Each number is 50 + 10 x the weight over its row's rms, rounded and kept within 0 to 99. Layers, rows and columns count from 0. The size before them is the row's rms in percent of the matrix's.

# up: layer 9 MLP up, 640x160, rms 0.203, rows 448-490, columns 80-159
# down: layer 9 MLP down (transposed), 640x160, rms 0.214, rows 448-489, columns 80-159
up448 102:41 38 67 48 34 64 57 41 53 61 49 35 22 46 53 52 52 54 55 45 39 43 42 54 52 46 44 50 41 42 37 51 43 37 37 39 69 40 72 52 47 35 44 52 60 51 58 62 45 56 50 37 49 47 58 42 66 57 35 47 46 50 47 34 50 38 42 36 62 56 68 63 49 64 45 60 31 41 58 49
down448 104:55 41 48 50 70 48 36 43 47 47 44 61 45 51 52 36 65 52 64 51 49 45 35 47 50 41 58 41 55 53 53 42 41 61 57 48 62 47 48 53 56 48 64 51 41 42 50 55 63 46 64 47 47 49 34 45 49 46 33 52 47 43 65 53 62 55 36 61 28 58 58 47 42 53 72 53 53 56 39 29
up449 092:49 41 39 51 60 46 32 58 55 45 57 54 34 52 52 48 49 36 54 54 52 58 60 53 47 64 49 57 47 48 52 58 46 55 28 49 48 27 39 31 41 30 61 53 57 55 62 32 50 54 35 67 60 43 61 41 56 75 50 69 61 61 46 44 52 58 47 52 38 53 37 60 55 57 56 45 69 71 46 47
down449 102:55 45 52 46 43 62 53 51 52 42 46 64 40 56 66 39 28 41 62 41 53 62 55 49 45 65 54 49 58 59 51 76 44 68 52 43 52 49 40 58 50 57 61 45 38 68 30 60 51 61 54 62 53 45 48 68 42 40 51 38 50 50 35 49 51 48 47 52 45 50 61 76 56 49 53 58 67 52 69 59
up450 090:47 48 62 60 40 60 52 42 44 49 52 54 47 50 55 68 42 42 55 51 40 45 29 38 48 40 31 77 51 47 63 43 57 50 36 45 39 55 52 47 59 52 35 49 55 49 44 55 51 53 50 69 64 56 34 45 43 49 59 57 62 50 49 47 35 56 51 67 62 44 46 59 58 39 40 41 66 61 63 41
down450 102:50 54 46 51 37 60 46 48 18 36 60 41 53 57 51 42 42 49 56 52 52 35 50 34 53 39 39 52 55 32 36 60 42 62 58 45 48 46 59 48 48 61 47 36 47 55 54 51 47 46 47 56 47 54 59 40 57 35 64 59 67 42 53 53 58 39 55 31 44 49 46 38 60 61 62 52 73 48 51 48
up451 096:58 66 52 52 49 64 42 60 56 61 50 46 28 55 58 45 46 41 29 46 51 58 58 48 53 52 53 43 47 48 56 54 60 45 37 35 58 42 54 55 40 48 49 41 70 42 50 27 53 43 48 57 50 45 53 55 39 48 58 49 37 38 74 68 45 46 53 53 40 45 68 49 65 52 51 57 30 66 43 49
down451 091:55 75 59 61 51 60 46 41 45 55 53 62 61 43 60 35 51 40 40 56 64 35 59 59 58 51 56 62 55 42 42 58 48 49 47 65 53 51 40 50 34 42 42 51 41 48 44 63 44 52 34 46 50 53 76 48 41 42 55 43 58 55 57 48 51 44 55 42 40 41 30 35 55 44 70 42 44 59 47 34
up452 088:57 58 68 43 79 64 40 44 38 49 50 48 56 45 41 38 40 54 48 46 40 43 57 55 50 47 25 62 45 33 41 51 54 48 50 72 48 60 48 51 45 51 47 41 46 63 47 66 61 52 54 41 48 33 53 67 41 39 30 69 41 57 41 43 41 61 44 41 37 70 55 30 47 59 42 33 40 61 55 59
down452 092:45 37 58 49 48 29 50 70 45 50 48 62 51 56 49 52 63 48 57 47 52 49 48 49 49 48 48 34 52 54 47 71 59 55 42 25 54 49 53 58 60 43 46 58 54 47 51 50 36 47 37 49 45 48 50 36 51 53 46 15 42 42 55 55 73 58 51 69 61 45 43 48 49 45 69 75 55 48 51 27
up453 097:44 54 40 55 50 42 64 61 72 67 46 59 36 39 54 46 35 47 54 50 36 46 39 44 54 42 56 59 49 43 49 55 52 58 40 56 40 57 52 52 72 50 34 44 60 35 33 61 50 75 60 63 63 45 41 44 68 42 46 35 51 60 51 49 50 60 50 55 44 43 43 58 51 49 44 56 45 55 56 51
down453 104:55 39 60 49 50 46 52 56 58 72 31 66 48 59 57 50 41 57 44 57 47 66 77 51 56 51 36 40 56 74 53 45 46 50 54 38 42 59 59 35 43 49 50 56 46 40 31 56 60 58 61 56 55 53 51 54 41 36 59 32 78 49 64 48 54 46 50 42 55 60 41 45 49 65 51 26 49 50 60 47
up454 101:37 43 73 54 49 40 65 49 45 39 59 34 48 43 60 44 54 49 62 45 24 53 45 72 32 53 50 58 65 51 51 50 55 54 42 42 46 40 42 50 55 47 54 75 57 42 61 53 37 48 49 53 46 53 54 60 65 55 56 55 54 50 51 45 69 40 60 42 36 48 51 46 41 63 47 57 43 41 54 48
down454 113:65 54 49 48 39 61 48 52 38 69 53 42 57 49 33 54 44 59 38 37 58 59 48 62 62 65 35 47 52 48 37 49 47 55 52 50 38 44 32 52 36 46 38 33 54 35 57 48 47 55 46 50 61 54 56 54 49 53 44 46 36 47 38 52 51 40 48 39 23 37 60 49 59 44 53 45 22 64 53 50
up455 091:36 45 55 45 49 68 59 52 51 35 64 40 59 36 40 53 73 33 62 44 54 58 47 56 52 38 53 64 32 70 48 56 57 48 65 58 41 56 51 40 42 47 54 53 49 73 65 46 41 38 40 47 66 40 33 45 52 45 41 45 62 50 62 45 55 47 57 55 63 55 58 45 43 54 57 40 57 29 43 38
down455 098:54 48 40 48 59 72 51 64 56 61 51 49 43 56 43 45 49 53 45 51 51 40 50 51 58 38 49 73 40 53 43 55 62 73 39 52 31 78 43 50 45 62 41 35 50 61 46 64 36 64 54 67 32 54 48 57 46 50 37 52 53 68 39 33 31 44 47 32 47 68 58 58 56 42 55 40 51 47 40 45
up456 103:55 41 57 58 55 54 47 20 46 40 42 44 62 35 56 50 59 47 31 24 48 29 43 50 47 53 44 46 30 57 34 48 57 58 57 50 56 50 53 48 44 58 51 49 58 55 49 48 64 54 38 50 48 47 51 20 47 62 49 34 50 49 54 46 30 57 63 45 55 28 45 65 49 57 59 56 54 42 47 45
down456 093:48 48 35 43 67 40 39 41 66 56 42 48 59 53 32 41 45 61 43 55 43 58 58 67 32 53 55 44 51 48 56 42 56 53 69 39 43 51 56 55 48 59 45 49 62 48 48 55 46 40 44 72 54 57 51 42 50 70 35 39 54 58 50 51 41 45 34 53 61 47 61 60 53 53 60 39 49 53 53 54
up457 096:59 63 64 53 54 36 55 46 48 39 49 57 80 68 40 45 34 56 59 61 42 48 57 39 59 47 55 53 36 46 63 65 39 34 53 50 42 49 61 67 66 58 64 29 57 59 45 39 36 42 64 43 51 53 48 43 55 43 52 43 57 55 49 38 42 52 49 58 62 42 69 63 51 50 60 47 54 37 49 43
down457 097:47 61 43 52 52 68 42 61 55 69 71 55 45 46 44 65 45 51 54 53 54 50 33 61 49 54 55 53 57 45 56 38 65 48 37 45 40 49 48 43 63 38 66 55 45 54 52 76 51 62 51 53 51 57 69 60 44 39 40 41 36 70 55 50 71 61 63 43 40 76 48 44 60 52 47 59 38 26 48 54
up458 086:56 44 44 55 48 60 34 44 50 35 37 42 63 60 39 51 58 60 51 60 50 56 57 45 33 60 63 39 27 40 54 52 44 36 54 66 46 58 47 55 26 52 49 37 56 32 45 47 49 54 51 62 44 58 41 56 44 57 44 53 34 42 51 51 50 58 57 71 48 45 49 55 64 43 41 57 45 65 41 49
down458 089:48 33 57 41 63 36 79 53 41 56 61 49 52 46 55 50 46 29 41 39 50 54 58 48 50 47 64 61 39 60 69 40 46 58 49 58 60 44 78 41 53 59 53 65 41 64 41 24 56 53 54 57 44 37 42 56 45 40 36 48 77 45 58 50 40 46 30 39 44 48 48 39 42 59 60 51 54 46 71 57
up459 107:42 28 58 55 63 48 48 53 47 49 55 48 44 55 49 66 58 53 55 44 35 41 50 71 46 64 56 59 32 40 56 63 53 60 46 55 40 60 47 53 60 44 56 60 57 42 54 52 48 47 49 66 59 44 54 62 65 54 56 60 55 32 38 32 51 63 56 47 46 62 71 52 38 62 34 51 47 66 49 51
down459 098:52 60 54 50 38 41 57 40 41 46 55 47 50 50 34 43 52 45 37 44 33 58 51 51 69 66 35 45 73 58 58 58 44 52 37 56 67 73 33 33 33 46 59 29 40 58 48 48 45 44 58 39 62 36 34 55 44 46 36 42 51 46 43 47 39 36 61 45 43 58 65 50 55 59 50 54 48 54 59 62
up460 097:72 54 46 61 63 43 48 51 51 57 54 59 49 48 50 64 40 43 43 62 46 53 37 46 25 47 32 65 51 59 65 55 37 41 42 42 46 49 47 51 62 58 30 51 59 45 41 43 61 69 59 36 52 41 41 57 52 59 47 41 49 40 56 51 55 70 66 44 33 35 53 57 62 32 49 53 35 34 59 49
down460 096:68 47 55 59 42 46 50 66 43 52 42 45 41 40 49 51 46 48 44 42 45 42 55 42 46 43 41 52 65 54 52 32 33 33 58 55 57 41 38 46 53 46 58 50 47 49 53 65 27 53 53 53 38 56 59 70 35 54 52 44 46 58 45 49 57 57 44 56 48 73 40 54 50 53 39 41 47 33 48 40
up461 097:59 73 41 46 48 59 51 32 35 44 39 37 48 46 48 39 60 70 51 33 53 55 58 47 45 56 60 36 55 50 41 55 64 47 47 46 61 68 58 35 42 41 58 38 41 78 57 42 32 33 66 34 61 28 35 63 59 59 31 34 53 57 42 43 49 52 65 54 50 40 49 47 45 64 47 31 56 50 46 57
down461 088:49 33 53 57 52 43 54 41 40 54 48 43 63 44 56 37 49 52 56 39 54 53 46 27 57 64 56 60 66 57 55 28 49 59 55 48 38 55 57 39 59 58 41 41 51 44 59 54 36 52 48 54 17 51 39 50 50 43 54 35 67 47 40 39 60 33 56 56 51 44 50 40 33 44 50 55 63 52 37 39
up462 109:50 29 62 56 48 59 41 51 32 80 60 73 52 38 51 64 49 52 52 41 57 43 45 57 49 47 62 49 26 46 53 43 48 39 61 33 62 40 62 53 65 54 40 59 62 65 48 50 43 40 39 62 57 59 40 44 70 52 46 48 39 52 45 48 55 59 46 53 57 55 55 50 56 52 47 47 54 49 58 38
down462 093:49 59 56 43 54 37 44 37 57 45 59 55 27 48 35 44 37 53 57 49 49 66 47 49 51 54 43 52 60 55 51 46 52 44 35 47 54 57 56 22 47 45 64 40 42 38 39 46 58 39 29 49 53 48 43 60 35 36 62 64 59 43 45 30 51 51 53 30 51 44 41 43 71 45 41 53 51 54 56 42
up463 098:72 46 67 41 60 54 35 43 42 49 69 50 47 54 39 49 53 55 54 48 50 49 47 59 32 69 62 63 39 55 47 64 63 52 58 63 49 45 39 40 42 30 59 60 36 24 57 49 45 57 43 50 55 27 39 48 35 43 48 47 55 39 48 47 58 53 47 65 54 48 46 50 37 48 29 56 40 60 57 18
down463 096:67 48 50 69 41 46 53 40 50 63 51 51 53 50 40 53 41 44 50 44 44 40 45 69 51 70 46 36 37 39 58 56 56 65 41 60 39 61 54 45 41 41 42 48 35 42 64 48 42 44 54 67 44 43 38 36 44 52 40 31 55 51 51 37 46 55 54 54 37 44 56 43 56 68 28 75 43 70 35 52
up464 106:61 46 57 51 62 48 49 42 54 49 40 42 67 29 42 48 61 41 48 49 48 20 48 33 66 38 40 62 49 64 45 47 26 52 52 58 51 42 38 45 55 68 43 59 61 61 31 38 59 62 52 40 48 58 48 44 52 58 70 61 51 59 59 43 40 75 50 58 41 47 49 56 57 55 46 48 43 42 68 56
down464 104:55 52 45 58 59 53 48 61 51 58 62 53 53 49 32 62 45 49 43 46 42 69 43 44 48 43 42 49 40 48 70 57 59 38 46 57 56 46 49 64 56 53 58 49 54 40 42 61 61 52 68 55 48 33 50 40 40 64 32 58 56 61 48 49 47 57 46 32 55 32 50 45 51 70 39 44 40 53 52 55
up465 098:38 51 48 54 51 36 42 46 44 60 73 57 42 57 44 56 52 50 42 52 34 33 62 46 49 40 30 63 40 54 44 54 38 53 49 50 50 61 53 46 46 48 60 58 76 59 67 46 54 41 53 52 47 43 38 51 53 39 48 69 65 59 60 54 52 40 24 49 48 51 51 68 59 54 50 84 37 42 50 57
down465 112:50 40 73 52 55 35 43 33 76 59 42 75 42 53 48 40 54 53 48 62 54 62 59 60 48 43 47 50 46 60 62 56 58 46 55 34 53 62 65 53 46 46 62 44 55 63 62 30 46 63 57 37 34 46 50 49 40 42 56 47 63 46 47 40 43 48 52 42 52 54 53 50 46 55 32 34 68 36 57 44
up466 114:37 46 51 39 52 67 52 49 44 44 54 42 37 48 47 57 54 55 24 35 51 45 51 53 48 28 50 43 43 58 58 59 55 51 46 52 61 46 39 62 44 58 39 59 52 36 72 18 61 43 26 46 48 54 57 60 48 39 34 53 30 48 50 48 28 50 46 25 49 58 51 59 42 69 60 60 62 52 62 57
down466 106:40 19 42 52 57 43 56 61 39 54 47 46 62 40 53 54 51 45 41 57 49 57 34 73 39 42 54 61 46 55 43 46 36 51 44 38 63 35 55 39 44 44 55 44 59 51 58 60 53 63 56 31 49 50 58 43 44 42 51 67 50 62 53 58 41 53 52 37 37 47 51 62 46 46 55 54 36 38 74 74
up467 090:42 48 64 47 63 45 38 47 53 50 60 63 58 52 78 51 57 59 40 56 49 53 46 67 55 60 53 41 44 42 67 59 52 44 46 32 56 35 32 61 55 46 39 48 45 41 37 43 59 70 54 47 48 57 56 31 54 52 59 55 48 43 46 47 52 69 35 38 42 34 67 53 54 34 39 52 47 41 66 54
down467 097:50 45 60 27 40 32 67 50 36 69 50 56 35 44 44 45 46 42 45 51 46 59 45 31 52 45 49 30 57 44 37 37 50 50 54 59 59 54 62 58 48 54 45 35 47 62 45 51 55 46 56 47 65 48 44 58 61 37 49 66 52 78 61 43 48 52 60 43 46 56 59 45 50 60 54 56 39 60 50 42
up468 095:49 47 68 32 50 58 50 57 54 23 50 39 57 47 53 58 42 52 55 59 48 46 55 53 34 53 61 57 69 54 58 63 51 63 63 43 33 62 66 60 52 46 46 60 73 50 53 59 46 40 57 63 49 59 52 71 65 55 54 75 55 39 52 43 57 38 43 59 35 35 60 59 63 58 44 55 68 66 61 46
down468 101:47 42 42 44 42 37 52 57 62 48 36 54 29 64 54 54 71 48 62 57 45 50 38 50 50 40 31 41 47 58 39 43 56 53 45 75 33 51 42 54 52 38 26 59 30 48 35 45 53 52 51 47 46 50 46 54 51 58 37 35 47 51 46 41 54 49 63 58 63 52 60 60 42 48 45 44 38 46 52 47
up469 109:49 43 55 49 71 59 51 39 55 50 45 55 60 35 41 50 45 53 43 48 31 70 41 49 61 47 50 57 42 66 45 53 56 43 64 79 31 51 30 72 34 46 48 37 43 41 46 27 51 44 41 50 56 49 52 49 48 34 37 55 50 38 23 40 53 56 40 55 52 46 62 67 50 47 70 51 47 47 36 40
down469 115:43 46 43 43 44 62 49 51 47 36 47 59 53 55 44 54 63 55 39 50 43 45 41 50 62 44 40 48 31 43 58 66 55 47 40 35 44 58 31 81 57 65 51 54 46 72 48 51 48 50 49 66 44 52 37 43 48 41 55 56 36 61 45 53 54 46 64 43 52 54 41 62 59 57 72 55 52 30 37 53
up470 105:30 42 52 42 51 34 52 49 59 34 39 24 64 59 56 57 45 44 49 34 44 53 38 45 56 51 57 49 50 48 55 47 47 44 61 35 51 56 46 52 46 49 50 49 52 62 50 42 59 48 46 65 44 29 48 65 69 51 49 39 48 47 65 60 39 39 50 59 33 38 65 53 56 40 36 40 31 57 43 48
down470 088:59 66 64 38 48 56 53 57 40 46 60 61 52 53 47 50 36 67 50 62 56 50 52 55 45 50 58 48 42 49 46 52 61 36 42 46 58 45 66 30 58 45 65 48 55 33 61 50 27 33 48 32 53 69 63 65 35 35 48 57 45 62 41 63 41 47 51 43 43 44 40 65 57 53 38 49 57 48 43 40
up471 105:33 48 39 51 48 65 50 48 48 49 29 48 44 30 48 49 47 58 53 47 44 44 47 51 33 60 60 45 47 47 46 58 71 53 42 38 52 70 52 54 38 55 35 51 60 56 54 48 18 54 67 55 60 42 64 49 47 43 50 45 41 56 37 46 41 51 49 39 27 79 73 36 62 24 62 48 44 51 61 56
down471 102:54 41 32 32 57 65 55 65 60 55 63 44 43 45 42 62 53 49 48 47 55 55 49 50 54 67 49 53 39 72 46 36 38 50 47 41 59 47 42 41 44 45 44 52 48 50 74 57 52 64 44 54 42 43 66 59 43 49 60 56 40 29 62 39 44 64 56 55 46 45 49 43 47 45 61 40 39 43 42 55
up472 110:44 51 43 43 66 55 46 29 39 49 48 58 51 59 35 34 63 53 52 68 42 58 66 60 47 47 38 54 40 58 58 80 47 46 55 46 74 44 55 51 67 37 56 50 34 51 31 50 50 44 54 48 37 52 54 57 57 60 31 62 51 57 44 56 32 61 41 56 53 44 46 51 47 45 49 54 48 22 52 30
down472 110:53 61 49 39 52 43 46 49 42 63 57 55 52 69 35 44 37 62 46 43 61 60 51 60 74 43 49 70 57 51 38 59 48 52 53 38 67 52 39 48 45 53 45 74 65 24 54 35 46 53 53 61 45 54 51 39 40 60 50 51 46 58 54 48 45 62 31 54 49 48 53 43 61 44 54 46 41 52 51 24
up473 106:51 63 53 50 61 51 43 45 42 53 55 55 51 50 46 53 42 48 39 57 38 59 44 29 55 57 35 48 42 52 47 32 45 32 53 60 58 31 44 55 57 40 58 52 53 71 34 23 45 42 61 40 53 52 53 39 63 57 62 35 59 52 45 59 69 57 68 40 40 59 56 49 40 51 31 56 24 36 48 53
down473 108:60 48 44 52 52 47 32 64 35 48 39 42 73 28 49 66 62 55 38 39 57 47 32 48 50 50 38 44 59 46 49 21 68 35 65 72 48 58 66 43 37 55 50 48 59 57 46 46 43 46 50 44 56 36 51 39 46 52 44 51 61 58 33 60 51 52 45 29 40 47 50 40 41 52 46 58 31 46 54 50
up474 099:49 29 48 43 55 51 56 54 58 39 53 45 59 49 64 77 57 51 58 53 36 58 55 56 49 53 62 51 55 51 38 36 60 67 60 33 51 43 50 56 47 45 60 52 52 63 55 55 50 40 45 61 51 56 55 52 59 64 54 47 59 48 62 41 44 41 34 61 46 45 45 55 43 39 64 49 54 35 63 46
down474 106:83 40 47 53 43 43 56 61 35 56 47 39 50 52 43 60 40 48 42 50 53 54 42 52 49 42 59 49 72 41 45 42 42 37 32 40 56 41 45 52 60 60 48 53 47 65 57 57 63 47 42 50 38 62 50 44 69 54 52 50 59 65 37 55 59 46 45 48 49 53 58 50 46 55 65 47 51 40 53 58
up475 103:59 34 60 54 50 47 63 63 66 46 30 57 43 51 53 47 67 42 58 49 41 64 48 43 52 46 47 50 46 35 40 50 55 54 50 50 56 49 65 37 54 60 46 46 47 58 49 53 62 28 39 66 55 63 55 67 69 48 47 48 39 53 27 35 55 71 59 46 50 31 46 37 57 36 45 63 43 23 40 35
down475 088:31 58 44 43 33 61 52 46 53 55 57 32 52 66 43 55 39 65 50 51 51 34 49 46 61 44 57 50 70 41 52 51 49 33 38 57 36 49 57 49 38 47 55 48 57 34 49 54 44 24 50 31 58 51 60 53 53 60 55 42 44 43 71 42 33 54 49 44 48 63 40 68 55 35 55 52 52 46 68 49
up476 104:48 41 48 36 63 54 27 55 61 65 60 50 57 52 45 44 47 55 40 58 33 52 30 59 55 40 45 38 43 65 49 41 60 35 47 67 52 51 37 56 51 51 55 56 46 55 51 43 56 55 42 54 37 47 70 50 52 58 59 30 33 58 46 40 54 55 39 44 55 25 45 65 56 40 59 58 60 53 38 47
down476 109:52 56 45 47 58 49 51 36 44 45 51 37 46 50 38 55 53 57 54 51 61 38 56 42 55 48 69 49 47 53 56 40 52 46 45 64 39 63 43 34 66 50 57 53 47 32 58 48 57 52 30 51 47 49 43 50 68 50 45 48 16 49 71 48 32 48 49 46 39 53 46 66 56 53 66 53 31 63 66 49
up477 094:49 70 55 47 59 48 44 54 57 48 62 35 52 37 48 59 61 24 53 48 44 48 48 51 63 36 49 42 52 40 58 45 67 38 47 40 69 49 46 57 59 61 46 52 54 58 58 40 59 51 54 43 61 47 50 55 31 29 60 63 44 34 42 69 55 63 57 52 62 46 32 64 31 51 42 39 64 54 52 52
down477 098:71 37 44 65 59 25 51 55 38 37 47 53 43 57 61 79 53 44 49 39 61 44 66 40 16 35 61 42 66 49 56 55 55 55 53 49 57 57 39 47 44 42 40 33 43 41 49 34 64 49 72 48 59 57 48 30 35 49 57 42 28 44 57 62 51 68 65 48 55 52 50 59 51 52 50 31 64 62 35 48
up478 101:42 38 48 47 51 55 52 46 53 67 36 64 44 60 32 41 57 63 66 65 41 43 56 59 73 50 50 55 51 46 66 55 38 43 43 68 51 36 58 38 44 50 48 45 57 63 36 28 53 50 58 44 42 52 47 37 42 36 54 53 66 56 40 74 50 51 47 58 61 53 48 40 59 54 52 63 41 60 49 56
down478 082:44 50 53 58 54 67 59 53 38 45 34 54 64 57 35 47 41 42 58 41 66 52 36 47 43 62 34 58 52 46 57 21 57 46 54 54 58 54 42 48 41 61 52 50 60 59 41 43 57 19 44 39 71 47 69 51 52 35 52 40 46 47 49 42 74 34 37 71 56 53 45 48 50 54 45 62 39 61 65 27
up479 107:46 38 53 58 44 60 61 43 59 43 52 51 37 42 64 42 59 43 66 42 51 53 57 49 60 48 65 53 55 68 55 49 80 55 65 49 48 55 57 57 57 52 48 54 49 56 41 44 45 50 61 54 53 31 51 53 47 50 25 57 21 48 61 59 54 38 51 44 28 71 56 51 42 55 59 59 42 65 51 50
down479 117:37 52 38 57 44 40 58 50 35 46 38 37 45 62 51 55 41 50 42 45 49 37 55 50 57 51 55 52 49 43 50 62 67 41 35 50 50 57 52 47 60 50 33 39 51 42 56 55 61 69 31 54 51 52 42 59 50 36 73 58 67 61 55 50 58 46 41 44 33 48 33 64 73 52 52 55 56 36 51 52
up480 102:77 48 61 46 35 79 58 58 54 51 53 51 69 38 66 56 57 59 41 48 44 59 42 61 59 57 51 60 63 46 55 54 64 61 43 53 51 32 59 43 54 64 52 51 48 41 49 46 48 32 39 44 55 31 39 45 51 61 36 26 41 50 56 49 57 48 58 51 48 60 42 46 54 44 55 57 45 35 39 63
down480 106:46 62 43 32 39 39 53 63 36 39 46 69 55 48 56 33 63 48 37 65 51 58 65 40 57 59 36 33 51 32 59 53 33 41 63 56 56 51 67 38 63 59 46 40 40 45 55 50 67 49 76 51 67 65 34 53 41 59 54 44 45 50 52 58 38 55 45 43 48 56 33 63 54 61 47 56 69 46 60 51
up481 101:51 60 59 61 42 56 54 47 44 54 60 43 53 55 57 54 57 38 62 63 47 56 46 47 44 58 56 42 43 49 52 38 45 45 47 27 54 43 59 58 36 45 58 52 70 50 39 38 79 47 60 55 49 42 56 71 48 31 35 64 38 55 63 49 44 70 59 65 58 52 59 45 43 47 54 62 52 46 66 53
down481 100:31 52 55 47 58 48 46 43 56 68 49 64 39 48 49 53 29 43 58 22 54 54 34 73 56 56 43 45 51 43 77 71 50 59 35 65 40 60 31 56 59 30 64 42 65 40 45 60 54 46 45 55 44 54 55 38 64 39 54 48 44 61 53 54 49 52 41 63 47 35 37 57 54 51 46 43 53 68 64 66
up482 085:48 57 53 32 59 48 52 29 41 45 48 53 46 45 45 49 53 30 37 60 53 63 16 38 54 46 37 52 50 39 80 54 48 48 44 48 53 63 67 36 52 55 34 47 49 62 71 62 51 38 49 59 44 38 46 56 59 69 53 27 41 46 56 60 46 38 55 58 45 53 61 69 54 40 45 42 52 57 49 42
down482 095:47 59 41 52 58 40 42 32 58 47 49 49 44 59 52 41 48 61 41 40 53 54 67 54 59 39 49 58 65 50 49 67 50 82 14 73 36 35 45 44 56 63 52 50 62 58 46 61 48 34 60 36 48 69 48 64 35 55 31 59 48 66 52 52 51 52 49 48 53 50 49 55 46 50 51 54 38 36 41 44
up483 112:30 52 59 47 60 49 51 38 55 41 34 45 60 52 40 58 44 53 60 63 49 56 54 56 45 63 53 52 55 37 61 62 52 52 51 50 64 45 52 70 36 42 63 56 46 46 41 47 47 50 59 59 46 43 48 56 63 58 27 69 39 49 34 42 41 45 44 68 59 54 54 41 42 56 72 57 38 35 43 56
down483 103:59 57 56 62 48 60 63 40 57 39 55 48 49 45 55 66 32 49 45 44 34 48 62 52 31 51 29 67 69 42 37 66 46 50 59 45 60 61 50 50 52 59 44 40 57 58 52 47 55 35 49 39 52 60 65 71 64 38 61 78 50 65 60 39 46 47 49 41 59 58 39 53 48 45 47 47 52 45 55 61
up484 101:50 61 28 35 49 46 68 26 70 51 40 52 25 54 45 53 60 48 38 55 43 67 42 63 49 30 56 29 52 33 60 51 48 41 61 52 53 55 48 55 62 43 47 43 53 66 54 46 21 46 55 48 57 50 51 46 53 49 65 30 49 40 56 62 62 70 53 52 60 48 54 60 41 64 51 39 43 42 55 56
down484 104:48 56 60 46 56 36 56 57 45 42 44 49 60 61 57 51 45 45 33 58 47 38 57 58 52 46 56 46 40 70 44 53 31 49 32 47 56 34 63 49 45 43 63 53 34 43 41 33 58 30 55 50 58 54 47 50 15 41 39 59 57 47 72 47 56 52 48 52 53 57 63 47 47 44 56 62 51 70 46 45
up485 093:48 58 50 42 51 71 64 44 54 57 61 39 71 36 53 43 30 40 53 42 35 42 42 63 37 48 39 35 52 53 58 72 59 53 59 52 47 37 57 40 67 51 28 45 42 60 62 72 59 58 60 39 59 43 49 48 42 47 44 39 55 30 42 46 50 57 57 33 44 49 41 49 58 57 42 50 39 47 34 63
down485 089:42 56 46 53 46 31 71 55 31 60 60 54 48 48 41 48 46 42 39 56 57 46 50 46 40 33 65 55 63 40 41 35 43 65 47 51 56 50 56 78 68 50 60 48 45 75 46 46 44 59 53 47 32 51 48 49 74 65 62 53 44 42 59 46 46 55 46 41 52 63 60 54 27 41 63 52 34 47 46 53
up486 096:61 58 53 44 30 57 54 52 39 52 35 67 39 43 65 36 42 47 61 54 63 50 48 38 52 46 41 58 56 54 53 57 49 21 42 52 64 43 59 52 27 53 62 78 47 48 60 35 47 28 50 58 58 46 49 41 42 41 61 57 49 56 46 65 51 32 38 60 52 47 42 47 51 55 37 18 43 46 52 46
down486 086:63 59 28 49 51 50 55 58 63 49 40 55 66 46 36 55 47 46 61 37 37 45 48 51 53 46 41 48 74 53 48 47 60 48 47 54 51 47 55 52 63 38 57 58 47 54 53 53 66 31 46 51 48 44 48 46 60 51 42 85 29 68 48 44 46 46 52 58 40 60 33 38 43 42 25 56 68 57 44 62
up487 109:30 62 52 55 51 49 61 45 40 50 54 47 45 40 41 46 45 51 46 49 50 47 59 30 61 60 29 72 36 54 45 47 55 56 56 60 67 35 41 59 53 48 43 68 55 73 72 42 50 55 38 55 52 62 48 40 68 42 52 59 62 43 52 56 53 46 48 40 22 51 49 52 45 61 52 49 54 46 67 45
down487 107:49 58 52 69 59 55 44 59 43 37 65 67 62 34 60 61 55 50 58 56 68 37 54 33 54 55 50 57 50 46 45 37 45 41 45 41 36 36 51 41 52 33 22 52 77 62 43 64 47 46 47 48 55 40 37 53 65 49 47 48 69 37 31 46 47 49 52 55 28 52 34 41 47 43 48 68 50 43 49 43
up488 103:42 45 51 55 49 50 59 65 56 50 55 46 39 42 47 55 53 39 26 66 45 58 65 57 28 33 58 57 39 48 44 49 66 59 73 48 49 53 69 51 29 38 65 73 59 34 54 60 51 35 54 47 38 57 33 59 52 38 49 43 48 51 47 45 47 64 61 36 61 50 35 39 55 60 59 60 48 61 61 40
down488 103:52 34 48 48 39 52 60 57 34 29 41 47 54 42 40 66 56 45 31 72 53 52 47 59 55 81 60 51 53 60 55 56 66 59 51 47 29 36 47 65 18 47 42 50 41 40 33 43 61 50 43 43 43 45 50 61 55 45 47 67 45 50 54 47 48 41 57 41 36 37 53 40 45 53 54 67 38 55 37 54
up489 103:58 55 47 64 46 55 54 35 31 56 33 28 58 42 63 38 59 53 58 43 43 51 40 42 48 68 54 51 43 62 62 30 52 48 55 37 46 48 72 58 72 53 39 70 68 56 57 36 48 48 64 37 47 42 55 51 48 43 54 39 44 57 32 64 42 49 66 47 70 61 48 36 47 53 65 46 58 39 58 44
down489 084:68 52 62 48 53 38 48 56 29 53 33 71 37 67 48 54 47 51 61 52 67 50 59 57 45 45 50 37 54 51 53 43 36 43 40 52 61 42 40 48 59 52 49 51 49 42 40 49 51 46 55 60 36 59 39 43 31 57 38 51 47 44 60 52 60 45 45 50 51 34 12 42 67 47 40 39 53 41 31 39
up490 102:47 49 57 51 51 66 57 50 52 39 29 68 64 42 62 50 30 41 43 40 51 34 46 37 51 47 45 45 50 45 49 48 47 64 54 52 62 78 49 66 49 48 58 50 47 38 62 65 57 53 43 44 57 56 54 40 32 48 48 54 62 30 39 56 45 71 35 62 56 56 52 39 50 53 63 53 48 46 67 31